Weights of a small transformer language model.
Architecture: RMSNorm before each block, rotary positions, untied embeddings.
Training: 251M tokens, 3835 steps.
Each number is 500 + 50 x the weight over its row's rms, rounded and kept within 0 to 999. Layers, rows and columns count from 0. Numbers have three digits each. The size before them is the row's rms in percent of the matrix's.

# gate: layer 13 MLP gate, 512x256, rms 0.194, rows 100-106, columns 128-255
# up: layer 13 MLP up, 512x256, rms 0.201, rows 100-106, columns 128-255
# down: layer 13 MLP down (transposed), 512x256, rms 0.189, rows 100-106, columns 128-255
gate100 100:525437388481538505500411545465520525544503470600515504520471638484534503484452475580518454468537556556478410458457557464463549532517503587478541443500463473526493522459576407462354554537528542458479468549527508490423531556625518474539538463512429504460500520442462420532562509556558435549477492547479560481459489547551547592472542518485489632464584501541546519476470510443489440526464
up100 098:504410493414507597424514430516506451393492489485531540458521399503508461535438422565586542464568525552525479481445471460519436481594505577568483519483562441524452493511495555495474532543551486517588492506447458500434452462388410520500484409582507557532566597507493619520480524487437468501505559502501609488420464482498613540422431448550532457481525453479477585472423541448473460493472
down100 099:565593494481510544583497443480530496568467352440534500511597470523504450497458467451480499508494435556466573507524493381513463541558549458554437512500507484534545399420483569557470497430409493480534552431538493505531455419514599479487587542542529477444488424565538478502482448552558479549445493501491458537498414443611488472551505523503431527508599492453439542490578533457570562484448
gate101 103:471462539456531520390454458545492585434451531612503638543435534490491470497495320508489518524557486531520501480504488501565520535477500496590554512526547464475577482473464393491527502543568468471581612562440540416409551449545482382558437484483538503460529511473571508420448472504491503542536430540434485472428543503576488524519472506478558426528560433510405456408540459539496530532573
up101 100:532531519518522414517545449399494483464444497533523501474530472531513547490606487604526572417495578555492447598533512584477474530518463484387435511451545462428461448592496560472493551532459423509562400487472526489529397401509391485538494566462596517513506416484463519536571520576495612506543530523465533468573497468528447483401493488501474488494476505515545560660535491485398597524509
down101 096:552470425463427594569477497501491493439498525516500493414629473519545497466492641514491508479439485475522593421403522452494458537573529439433452496473560434507528482502472590451517517461444502493511494547515471461507547567459453490466516477530427524549448507614452569499506542406480472539552442505553544495441470493466472511590555639403552481523457566501486614587522566496544518423464
gate102 100:423555462549571520478506476544414511471550535567466560571366523523479439536529470483416601498490602527466530580503552488516421541460481459457593532539454599523536482510503467546483488567487499561556491567574428461432466563587451531506544532528557492522568464525507531476435511429493494410522480496489586457402418476641479475486414516514438374490456500468472458489459514449491431555419
up102 103:444539491463483461473543431563422499497524542550534517563511473506507581486522435422536498464435496553552547501458475493440475438468491371504499572545545383524493615400452535443508453556595504454468508524405501501509552418421478443528509535457549606484568462474534516524561494471493466508504557450501538493459538444422526516562493516539554447513486392446625476455625516546508495540586
down102 103:442548422529528461541515415494494524537530494511511545524502514548426529515450485563543364507493560533456483414550452508572436451446445539556460424470379433501523600452470432480480446469577474578544433489487438611471632414469486471481523430473524485547486415470480478451486506496473531399494561536430469489565529476513524444367513485493436469470525561554559444420444465604416560484484
gate103 110:512580542446418383526402453565474497463566513558431533564474526484488581500470464490548490454454479546512599524551454565448546494517501612527417424500497619508506559531514502572511526502519527452564473471463418435500435486468501491435497583465562469539479503535530505439536515486468510564580524619474531514519513505519493505459518531529503506517490515489591476583575534513508458563437
up103 097:530443446435454506542498534502582515523409423538563502480520497469532491577536396557536469468463444443522511497495542570431504606505494505598549555492436432481476501450464466445501454501480400557564440483543628495504546424510513436591574508478457529406456566430579535489545485519511556546451431589481491490417539587481493421493455482536467421512507652498470437513440428517564505573514
down103 103:523417528485414516522520577538428507487467529567403517509480497521506549495435515550533523473446464535468470476468450589517529494521492502587521529531586358408595430443459526479518455463493482528579571499518568460451493420466441468539494491463483412551469508590496502560417441570502577577443474476440439454501539547476470490508489511603548379486496475511463508545449486529491533571496
gate104 106:504499445517507557522449558543543475518571481503492494415553414598474435510489459436543545420490481556470387468445484448430465467490416509472472514504507465418391536477528467450513544473473557365453528423424492500527483503543537554461406461432497319514463510493561503465524563475517566496516458479471538424542605553426491436487603439464558412541500532495494473477587512566447374598509
up104 105:557486486541426445593511452451548541485492561615542539444543520542395482506545489426498467521542447420537584456504559518443492491571439534538486478534541498572525487455553515444537419616462361602470446514531462543503492500424578532618538496534568440448500508473515490446491581505472469437484486561575553451413369475486473500559445531443474460513495445494511536570542484556509528580501
down104 104:581506517529447451443454493435419597470478562439466499502463454524533501451520513455543544495516456551467555467515489528540540539540615517510459416506469527482454536440430494433431474488515475611507494547497459464570584525441508479468533515549507510525480554574393481514433481503528574539525522533544467443498450599590529435531404472434507483454459544450485550518397404583472435565472
gate105 099:528423538468435592438563495454474519540546488565506599543473513486555512491480494498417514536496471591471472429516496517546603527484533535491516459643427620512606594507465491441526517430520522409590534542466498488484413590492469509563447465520548450530575491525484609533584413492476569434517613518491556556545565480483489550549466497490536508562484516453398458510497574532518511547457
up105 101:595475485567543525430472514547566456504533470487534534576598493488501437413439469452507533512614527481505518445516543554408545491449535532452532484367574555569544534460464576397417440524510495488448556403464540517475517473454502444516458436553474478506578524422546497526473534548538446545548569524552453524497490380484481511350517574469534382547432467545514454566564505472520444486464
down105 098:573532513528521508613504435548462454513508469591450441469496509438425432529497442533535551486510530507510586542469505532439504452480487475483497522417530663499535532529588657436535562599409520437445526445536554456561511447539513444578511489518517509546440494452634456580525508517402546606543489486528517552383477529519547480438444544479540494514473618494366489479419462537497460493514
gate106 100:547503369552556481458529553461435496556465481499578606405573464520501465468506475549516370554488478485523460478456586483567486393397546481470520511498502481495458464472504548547506494416573504549474478546544485523518491553436529396546448547427583421542469553456502394518521576516447507526494481484394470533478524575568509416559491509401654407462501466543451468465460468501566473528470
up106 107:538565544603576471512476508530509577473512456501479520531522431487455523413502494530537494456492558538477460502487568584515436568410543543466531573519545395475490479469487521403558493529516480541534493511472431525531459495420576508540531551527582525389476475492529491487505480515478524569606441491525506536561461567539520538508482472559495685443456611479438432401570577449509561542546
down106 103:518479493611566436427531426499465509412506423638443555603503467478439475560552539568607431485494551566529521555478560466522469485442508502503573521568510502465541458516465417477465492517448486493438511510555506492605541426502452473527573470397435480480473524586535494529473484526534437534503514539456484506506490474529487526489494556482517516535481486522460515484531450507530441456523